{
  "num_hidden_layers": 13,
  "hidden_size": 128,
  "num_attention_heads": 4,
  "num_key_value_heads": 4,
  "head_dim": 32,
  "intermediate_size": 256,
  "vocab_size": 512,
  "hidden_act": "squared_leaky_relu",
  "norm": "rmsnorm",
  "norm_place": "pre",
  "norm_eps": 1e-06,
  "positions": "rope",
  "rope_theta": 73700.0,
  "rope_fraction": 1.0,
  "qk_norm": true,
  "attn_scale": 0.338,
  "bias": "none",
  "tie_word_embeddings": false,
  "parallel_block": false,
  "extras": ["local attention windows", "value embeddings", "an embedding shortcut", "skips across layers", "capped logits"],
  "init": "trunc",
  "init_std_qkv": 0.0427,
  "init_std_o": 0.00838,
  "init_std_up": 0.0427,
  "init_std_down": 0.00593,
  "optimizer": "muon_variant",
  "learning_rate": 0.0139,
  "lr_mult_o": 1.17,
  "lr_mult_up": 0.679,
  "lr_mult_down": 1.5,
  "beta1": 0.95,
  "lr_head": 0.00672,
  "max_grad_norm": 0.5,
  "warmup_steps": 0,
  "schedule": "wsd",
  "decay_fraction": 1.0,
  "decay_shape": "linear",
  "final_lr_fraction": 0.1,
  "batch_tokens": 32768,
  "max_seq_len": 1024,
  "doc_mask": true,
  "train_tokens": 108400000,
  "max_steps": 3309,
  "dataset": "wikipedia_en"
}
Each number is 500 + 25 x the weight over the matrix's rms, rounded and kept within 0 to 999. Layers, rows and columns count from 0. Numbers have three digits each.

# layer 3 attention query, 128x128, rms 0.169, rows 102-127, columns 0-127
489491533523484468499502513483503504512482497489503477502507471525513529509507479507504465528522498495496488499531488463489483488495533470498515472497507513456452483506514543501522524505414516506510553504499538492491524506484495498539506481508495497498485554519493518505521525511504529494534499461530474507508494493463509477533478563500511507501473522508472522438522429505537505491525
507509518498499497508502503475510505505489478528487494513469521523525489483514495518505482493480563516497485500507469529493537518488542508504486484479465467476493502488524504468507502556493530503497499499460518493468507483502485507493468510489499503491504505531492492506507517521494472498490491523483549494531506466493485506536501533500536493514505416533508521508487533540490476509474
493553541531501481495510486481498503493515523492520484469483485523500525499483513506502484539472504492515460490500511506524515529495532473540477487477479469473471508497501516487504481546489490504504475470460531513521468507491497501508529483488506479497542487518491524509483550489548530504528499476524490494499478468467461523502537505533475528514475489499485516461513475498532499469500
532509501535457475485527495490500501531464478461502492530483492528487511496547525520503456525480532499467482507545509487483477477471486495457500524490503535436447472474509511538465496546455497496497540517503516503490523497425423509564492504490524505525487501533496498527485485519525500498519504495473483496444503505513516472517462503495531503499501481452500492500493454480511508532505
502514498508530489504457501469472512510550515514495511525496543504493514486493478484501489533532506540503481477486494501470527527520496490507473499528507506499473537450510501505486502484499514509480452492483522496457528515494523521494534483521504510497518502493534541483543508543508524511479501465522517491531472492499509482506463518538458473546474482548521500484492493525466496460532
490493471463479530521482490515482495512511534518534467438520536478497532488473498455502571498508506517544473518485496503500462514490467513507512503531515507537533484531508501447502474491536471527511487472493494505516501497450491480504494487513468470481540475475490489479534508471504529512499542483534510494490505465496463541459518498521466489520518535523542495508464525483477492510499
473480461514506510475481503500515500496486498514486485539498552545469492477531507540518515508537511504488508498499531495481492543471491508477487509535524567507496502463469498492485505486513480492517489544474502550483508537493531539513525493483514500530522479480546519512484496521492472466485483513465495520561518477475472476471454527488523530539469499491541501529477490478434520510435
507508514521497512524499505496473470537504507522515487509494503500459514531501475494511497493540510495515475472491482471471474484490501493512484492513468496491488495466539502510492512509458473477492502489512515503443514498483488529531519501499497509471495509505496493509516503516494521466492517508486488477482496513466530495516460506522537506521482498499506500479493492501511487512543
523561436473535473497517478523502490504527492503449504503499535492506466464485508506474469509537531510474510511485470525541532507575513511523499514500524524487504512508494524506510493485499498458492477445522486492505552511509515517495464463527497476505531499500469530522489473473534484542471476485523559489473440502520536471515479496528500466511523490567512568536505513538515514477516
450492502528543519475559468511489467534519513522539505510506527494500493485503549507506543486488501509513485497509507544521480516499477474544509481531514457543518531478462516439532521500499537491492479488528518500476465496473553516511562489467509508481544552519485509531523507491495535495510445525476536458531483501437505478473499509488509480514470500530495500516470506541538533484486
478449493520456500483552515540428483505485442519469518513531448497437464472489505534456506480513477481507439514509509483521520519540494487489518477502496490501547482505467511487463515453507500479471456505550490463517497503495525486474533498503527556435433506471524522468480461513467448504496520479476456500500492508551497509496498504491495461455537516514533519518514508467492530482513
538524509503531488521527529498495489505502472534490533494469462568484516534493505503497495513511530475500472514540546541449511511495496515475529515490504507553488466485495548510481470479508509455521497479562438440509527542526487492475538514495477532446484517511460500478462503518513500460471520500490527532516518492560491501514528519492484512508522488467555506508550517517505483486503
472472471490506467474482516493514501548485488532494523486493515517546514499494525524540482510500529504477535501519502511493505494510515453476533459504480496505463518518503456472486478469509489465551533490521486490476500504564522501476421477505484480546447534518478506441502491537523470475529450526506517483499560516471484484500485490449455488455490491542492559476495535459477476502480
528488532521507519520516471505525516512515477504518446472509471510507454545521497500504506483506492519524470530487517518496499509473469508515508508528515493468455551531435432516496546534480477472504546515534463509506528458487538478535477502502478500454528493513495497545457502484532486500525560545518467505501518480486533526491552501470495510469521450528530496513500486468518501494512
462508500551503506470485497504496525489520480537451452504482511487511509492447506456518555483531511516509488484522532497468536540459530514433479488500433485528489522495505479494426493509483461465521563507503505508512471474489430477579495550483511542485509455489524487503484511454524513507499479513428545503509503476483474529485454509490517481516499493485478530492491538513506500527538
502504457498472499468472518514506507500520500509484540450469511491540545534530469519490495520460525527508531514451538459496514493522471501507506497517553529481515468562449473526523519548540473526581498530526532463482491496552470475534479477479497470528532498504489437467458496481504487516461525512520526500489483463493517536521523490472492524472456475485506577514512521479506493466486
497493500540472463533501517528523458465507433512509462472495512479510505447485457532557475510467516477506507463517473478494557516492533492489520499524480542513502491503498495490494475536523542587483467498499503539522501472527482492523518504480534482458501517566484517492476502531494541477492529532507536525534538485507460506517476492558505512526588425458537538501490460530505495566454
535471451471501523544503478495487528503472524535483477528460543520522477526497483534487524504509484503529510477470495528517474457489533466500513485528488440528467496518515488517501479510577520514488460498529506525476485559483432462532491501506508534511554444535468489506489487554472488463474523545514467465520528443443556450478463463473478457485496475511569504552477486500490489497483
486532536520505451503498472538545547529538457523483486490590484524531518498562494491501481511480544460478516470522500469517541503478505487557490471475487468505427474510493487488501533503510554538447468463466467523475514487511496502496471485453504509505483465474483469489526504517573518554525497488528557501481466534532513521490491544471528474499485499456527514500491425478490524540472
534494466512506482527496494512538493543491493451498510517530499539462485496434459484514444463475498512480482508518479528571454481510494479435486499524502480492506528537485525459541496514498514503519496471503518563488549493519508542500503537512510464524487500499498449478463493531462488487512490513497488500493546470510566479475492529444526466466494430473497520480495495514527455528472
486485460489472552495515511502434505483531542498503504508494502509444495477517538457488449444493559496535534491577523506506526489531511473567482491488464468495488527515499544469503544555509451509514484539504507505469549484506511492500501502501474436493508545490506456493496494528536521512548577539500500470500530464522502494479529467542512484500506462513457568539517453511523492468469
482488551499482472514471548497503488529488512472512496509468533495527550484481546486486535545534465542510466489506496504519545529482502510506527476515513452515573471523466469472515510461542500498485557521503455515470515470475467466480475494430522526482484506573551502488470485495506507490480487488540513527526478473490488522510448492579515492511476473427438514520498480512536517466483
478539453484506554578525488511513483445446478479468546511444550510569533476508537487453506502502539497546468510465514486416519500484514492505548497498532574458473485521492509475479532474496515482458521516477430554481482472507504487460530525455526478540477507517523477511495498518527520525500486539485480597431511496471450518465488497465528496527499543506521521509511496481461460503475
501475505517469546543467489473538524485471488523485487513479503505478483500504504534459508504519508525491518481504459461473500547446522424496507527560515466501512510518458488453504494487462513505500529515535528497467529527522530484438527435467506536485508496457488510458566496562515451553475506478474545450505504549556493457490506479484484519504471560486505450533535493552487569406471
514551493479474498485508495467478445504481504495539556464516521520498494505515454531457493454466504500483531505541526508566564504529489423490468539496485432469506488429533500516470501504506461483480461491486503515494495472522492516547516550536489493506523535474501475509495511515468491469516482516509483485521515520491467498522480539486508456518526513514511463494487472482556553485473
520507456473477518541506488513487521556533528475482509464531476494474501494488520492446515441542425518463512558553485524480463533499525479483531554476564503481500478513486512549443493451546515470492468510532505460513520489488499507548533513491522506502490460536513479500504498540544506491507495536561463473537502517490545498568479533476479520524489484492496516529483519492540520506486
# layer 3 attention key, 128x128, rms 0.169, rows 102-126, columns 0-127
494490447521481487538528513487510465500470448538472535495467495522506495523509480478514478527501520515476496487490469486500466530525486485524503492503475537480517503458553487493528517545503502470522499480561492502480473511499493527470490537487504489510477475477498500514492521514547488502488512512497479492483474524484491530516474484486521523493485509528466510475463499493477487493544
472517498489480509483476502501491539488493498489480520511498497484483509513513466502504512470525518508498475531492474504490503479472499461462532567492554494471483526486504507483481518515525483497494438469518491493501538520471491487538510498512512482491483485494518536489448498495542482481512507503489534485501540482493517523518496494513499557507465455514478492511522509495533490531523
508516508458510521468521473480501516518496448487478488518512536510499517543515475489485479526517493510504522510521506511451521473516511468506492506497548485486516474503478478509494538495503524519491511490494484453488525480467511511490522491535512549468460474520467508523520503480470507510525456518503483470496497521470478472509505494510499467519493533499474518501481507496487491540485
488475477526504467485549540480524469501509452541497522507464505514500500484509482494521483521507509466481515495482483475508481514527479466476484469518475527479499495478538491499489485526491516482518524446560502505456472506487518510503530519494544533545511471465480502484523517517561524524540503521499458498488537497516486509506472468476511497484499504528475519463425491488464463475526
503512506505510484483503502532495495509503452458453479538447533504527518475513507471478500481495507482518513498505499515488527500537515451500524504508495491475490470517484502481518522519493514511505519490526522496503480447463483542472500502482496499502463436501503501502468504506509526514510518523495524488463512513507484488521493472482535459504526517467489489487482521499481468567490
515501523481534487460506508466507517490533510506499489486511511474481473462497460498487517482464475482519490553530553533514546475506517536477468515517498484524471470520497468504486468462517509495521490498499482516548488499489538534486428532500462474497532517496510451482514505457470501513485534497495510481502520498542511484501516520497521474496481472451493476509523528515501503479460
454496498508506491538529470524514473483506525513525462517492523517510506508522502475467513505479471485491501522477502524495518476524465487491495477489469472499478548513510511486552515523480524499519499518531494537517476483487477556469494502526461513531494510472519501505500465526540524534485518522532533498532478512528449524525465465481537458505501491532506499484509546489454484480507
517493478490500467505565497507539472508509465537506524497445510521508529523533465487500497535491492549484474498476472499504481500499506470492522458495495510485498502465517488474499533542499508475509500471506516503427496494545492495478510524509513523463455476517492502541502491490527500471486542518512488482515522470528511498523514502481457546496485501518462514489495488517506471493523
487492511522479541503455486522511528534493457525455533516493506475533544493538471515524479511470503497513502483513482505447488519504529484483532518532472476461514493514472517478542532530471498544486501562486528531513519473509490544515520483508493572492534511526503555506486518466479510540534525465541484500491513501528482540508451527517534489479509511537518545494506481501486548512473
535527514571528480441459483507481508541549473458456509505483529504522539478502498508493511536472483488521448498518547550521452483510486490498485504500502477515545503514411505490473526534460547509511516459494491530515499485483493483495486504522517504460511531496489493484470495494500534467521528513484537513518505464517533496491535490472476489500561536455494494500505480540532556529462
485495511538454506465494484487463483482531465516506509471504450505525469515478546509553492489509519499484484484545543492510518541463514500498426521489499495530475505503467536523504469453505492485482490479531474506467475512468553489503519468457522515481502498572487489478475560504523502474539553497521465493487487535516539505457490486571461494512505505493472518535494492496578492557493
480526490501519504512482500515494529535498538496511450510474489512477527486469503505514526544511497524516521472489453524542495480490540493499495458509471488517495469513513525556494545527519502529481517486465472506499451466463476480497468469471519496476463532519466504513457519534506526508508490477472510491465553454469477559559511494524477470485480467472504494498518507440488514494528
504465479463527518495462485484490462444478498529523459523453480499524494483508513496493494509447497485504482535484491504487482506517476533496494479498461451496496452474464494523593506452494486494485527466497474507509541498502501484468491496532473488492495535478535551515502485496539473517474489490568509484499517481499540502527544525503476586547496465493507464489574485501507548464508
462488469533511497494518497473516516499483482525489525495517500435452504527468486543530509519566463510467500501526514491415461480516504551500537482480533461499558488486527556473492512482542536533485501506508523398576517519494503501528489491520503518472496550476515511509521496460496546499544484528504486496474501538481502511480511516504479525526493504468508520503500459475517460494495
518472522499462511542471465555548519446492521507530504506494504478463539463509505466508466501506523487447457501462526517508514487499485513505493503467505448522473483495510527501503516512464531561518500474546515462478483479469526501492502506505503499505490568489529482502483514561505484498505507481495480525471463503455525497554548483510496475466455477469505494524494464517470555497529
533488517528492465513496507523434487478517518536475485470486497498458491487504515496481489571449531527462538484469540503468494484526508580472509477510525493516471452506490515498480521492509493505505482517497527496534527523513482433484520507487500515501508507493507473463515488489486513487485502460490502478538531500487468426513535548507524498515489517474482550531502498455548485475529
493481489510470502525471547505497504484539484541471539461500473524478464510488468493509474518486515486463496496489530515537547530519490485469507533505457542517493561472459503462494494463487545517524462494509466484519517553533497481512461482506574496499462517556473510535479448530507486459513493488501518473518518468486498456478500529530520439490451433532515498490509489526524512430503
448525492511504501489531505551471515475479512498483458436489511449513479512497446471516538489522499491516557534457498462529473453515537502491482538429502547522472504470475523480532559530527472527515548494481495460481488518547508490527511508495523467517509469524508526503474492521493510478544481503492513509450467475501512472523480502472523448483528439551539506556493543523480446490464
489505510532561474499554516485508499510497470554511515538443517515529466485459516482518461516448493495509524437497454525531437519488515553527492425477478482517510524473460450441485558489474501545557471484492512473527506499551429525493498482531499529472515480534525449529516484527480473504503498492493502487560486521497511551486503524497500515504491488488492511496485580560472477521486
482433513524501476484477465506516474481476532468544458484521535519498560445455517481512486513530529454451564494508522478501486510496460486545499536541491531520501537479488476522480477511537466517508494440533522511464478501506514490496469565489482512521522458562453497511520508542515567500533490468499516502534507490459472483531469517508508546503520480436505540493508513473470513471457
468455516448506531446497484524473470466488560472487499547495500560521513477434478529497472520496465560491511531510474480542479518516522492477555524527530521542492488478444528486455511541510493495466514436546503481523519553479492487463492478483536497468530464573528509457481520480495452488477463526469507467515500501475435492524455510468517505508505489483540501492478531478467497515486
528432498553524508500480490483534518494535499499517493459508469481473535459476527512436507510521554528542483434504493523484497514473515467478508478480461477566495527550493534516493595529467531535537507506468498493482531463502513472486516479540468498544491507477507473500461500491471476478456478487455514484465507495453530453486527544487513522505496495531524493467525515526522477490531
522478524504495534506501506521485509466500519520510518520483472515501464467460442550504462523459507503555576507482483532532506518495530515532521502483484514505502525470518481533472523509481466512530487458518496461481521492469439511500524541545504440503433509484511516437559477543514529492495535552518493487476506520503477502513517477496548526446501547511465506561555533483490487492520
531526532539483512477476478509475507497453484505498527496490492510530455530477491475491479458487547492457498493494487442489459511518566474553448472423537513506468541525477523554497509486532514508529490484516489492559502471543549504472492501453457545519563469521515505538459477520543535507491441544544521478490460524526516485523520497472494515544495489495492500525489546508507500510451
490522498478499447460538528465524476488531482497457457523485520460523504499474522511496478467515535545524512488459482514460496473520500507500472512504545509413492545544474484531485519498524523518485491475523497502508570512538532501494473515448520523511476491554534479504497530530479546484527511543455491533522532523509494481490421500446499452472448504497498510506515495498518467472509